Each number is 500 + 25 x the weight over its row's rms, rounded and kept within 0 to 999. Layers, rows and columns count from 0. Numbers have three digits each. The size before them is the row's rms in percent of the matrix's.

# o: layer 12 attention output (transposed), 256x256, rms 0.0273, rows 32-51, columns 192-255
# v: layer 12 attention value, 256x256, rms 0.0356, rows 33-52, columns 192-255
o32 102:539468482509498560490512517498521537490524502464512516460518500525493517468504526473484474504553470497506480504491537545504470477486504518509515498489505477516498473468499455497522490493506449
v33 096:484505531484501541536515540491505503494543491486512477470479485524517428492508520470525502493513507464494543522458509489513525517515524520453513498488473462520497507520521514529520461528485538
o33 097:485527494491552502506526492494524456516502487547505511505522494480479540464471482536473478527485510538467475475554483474484487469477492507563501508530487514530537498504480539509511498516536461
v34 094:472536524487494490510498521522519519507513496517486460513473501533521529487500498522487452507479562522496486498497508491492504555527549524530485489502474460487538521506514536497498522475534542
o34 084:556509487492496502512453536488455481522499522540510498510495501481462445470506504453515508490498492489480533525510512490479465477483477509464480512494515503559465515503504484455505481502434508
v35 097:506508504496486516505472512483497508500522517540465514510476481492503483499466525476471521476515518470491498495569489539476482528530512489514523441544503467526492473528519479476520527534506488
o35 098:460531496536539500493463505518486485489477472492541483503513481482507495495491529500499508517479495493500497505446515476542476543493522502522497501491467494473514546500492512523501527507473507
v36 093:489473543463480515462461484495474520477472496517522471484500542480497437481513495501517495522474480464520477530514509493492491463504508513512504474491473521501488528513537461523509505478506509
o36 084:536518483519483513512490489500541487517480492484449476483495451517520513513512541486499516491469469506455555494474479441467528477485493541453491539535537532473497480511507476487466569517508529
v37 099:481473511425465502493507534482531459524488505477455532492505560510481499504519509532489484495508495492488529485494496492492489492523512542518451495483508465474527487547515486537491488489500480
o37 096:554494526556514519533481473532505473504521494503517541506481494490487458491515498492505495508519533482466470536463445493505538497483477501512485515505512536506434461444497512504534519487476489
v38 089:534464546467471524452469520525493491521515525496509517470511536501512512494517471514476491510455505491513525524494566464546532465502498502527494522510500559490533526488481501470487463494495484
o38 082:516496506505535448545494498471460503484506516473511466513517552486558480484446565530508469466498461502521510483492469512488478494538476501518500508494518493473459466505527478514477529525458524
v39 099:526497552527505459523475477527512498484494459534507488504494516459525471483527507491461539507495485527512515496504505512560509514555477530537503481486493572495480459452458498466453520471480547
o39 097:497506486498525505510513517440485526478499525454483527534513521473547504494476499566508511499492503522505485537476505528511509496493514474514522548505497459497523524542528495478490493504491494
v40 093:502487504531496485495525480506531523538502538511499505513491493477527525505541487508501481516510541479513524519499528524496467464494495547495477536498491524484514506545513448520493504524532531
o40 096:504536547494498517534495464506463515528511507509536478527486536481472486484435514457567496508493501493498500470477511449503545491495556491498477536498496461510559558488475534487490542519527508
v41 093:493523514448534457469512442545473558461523484495493471498527512533457509512509502486536560499480500501491548496506486537473468494475521515484500518498535519523486503521533491529519520478478522
o41 096:532494476520479513481530498504500486498494480488489507482504476454491467512513476485480498497480518554475493505509535449543509532484427500521499496520475461511505492513519528474471535475535501
v42 095:535530440467508507531450523471520513528504500488538502517513514521506496533531507492512488513487522489522505531530497491478460519488461508491480470499524529583497516574474479483520528475466487
o42 095:491444531497474507468525465509487516485495470492495501504484516485544537498487552503521485527537450473505439494471503521510485527510520529478484472487470521469513495514476488510490503528538482
v43 090:477524488512538513482503468517498505521504472495489473488499522475491432531512503536487503498496495528533516465490487482485514516556494509546488444481526499532492518481515526522485508510419508
o43 095:525473522479543509507514549502530500511520477493498505481467516500530527486514503481547472538478462457471487537457538477478529506464474458498509499553485487512463483502501485494517492477497493
v44 097:491502512492489472468516527500489509492495467514511490492518468519501460541509503498507457516466454478503470492516471447482521464499543537508518531501515507469511480509513544472511506489516464
o44 091:532489513470529507502483489507522528524505506519482468499509468473523532531524487499468521491539563514526486509465534501520513500513510465516522530503488514488532508502532468481484474501516506
v45 094:480551484532460474538473510473480490498496504500507503482513492482516500500464461559509484499510545516547495547482477505486523475477512516538486494476522458465531489517499461533494466505487504
o45 090:477514488477485529525495502536507483505480531451468517496482543481475463488489464472555519514526503490458532498545485503531498480497499501506473508461515552496456544471492523496501493508538496
v46 096:513496550488508500498509480483511540528464470544508438474531521485514532476503491511511517499506499502507518587481497488495440529508547511490527493530479509502519531478512481525483489499435534
o46 096:444463487487513539474523531514530479498509507443517518476472484493463474538470526489500463511508488501495504494523514466486473502460473471505489558484444518496497495480494517511510519483520450
v47 089:481541473509520477561510471528499483489507512504485490543515480489526442447460513502489477452494499441508513514509497500524485521478527462497514483518504501501544524530457495497532480494513506
o47 091:504495497515521502541506454501501469538460479502516512482514540519489532467525483496468456536470494512450500464510490524482472531481481507536488477462515481517456493481527507500491545542481521
v48 097:516475503510508531519487491498500506493507512497530428457514516523492512486457498477482518502498468474499510473502494519487478500518547463472486564513469458496550470442551528502525457495485454
o48 095:473495498518474509493507530515544489501532512504463529532527501488488514554505466485484526483497480512518514485518548486519535473520513473536506537482474470485504526519532519479457466507492487
v49 094:470512522516499514479522509492482500459476508562483436535523552532461442509567547494494476503544476494524496529481499513462438508502487535450485512517528459509518519443462502515523489503502486
o49 088:534473504483510490491516486510553545493518465493499531493453474519490519491511475488558522496484514484507505489535525485509535481515493519517503496488504511541493480512513501478486515486533488
v50 093:481467485528490512542570486506489511486512486502525494466485488541448504535511496504465490506473491485487502541541516510528485458497513503525493491509514477496552503449469467525514537479471519
o50 090:523499474489464493502539511479477495561499484474495507491533523493500493493448449497554517494515510508515547480475482425464492490530477498493499528459497546474468494495523541540514507452499509
v51 099:498557500524492482482457510488450487496484513487486533472541495552506554497491479462451504499469539516497523497460479533489478476523476472512459503505496555514529498502538517523478491494515490
o51 094:510530508511466523489493493542469477514503485479473470492514474467471451495528546482554506530476482478509486482456514466514500464515490501495522487481541450472472519509486494486504478516476516
v52 097:523489499511526455487473491492497509509506493496506522534484517496515469499477510471480514495471496463487484483457464523499515518520515500546518500465484510477528510531488521489512510514460454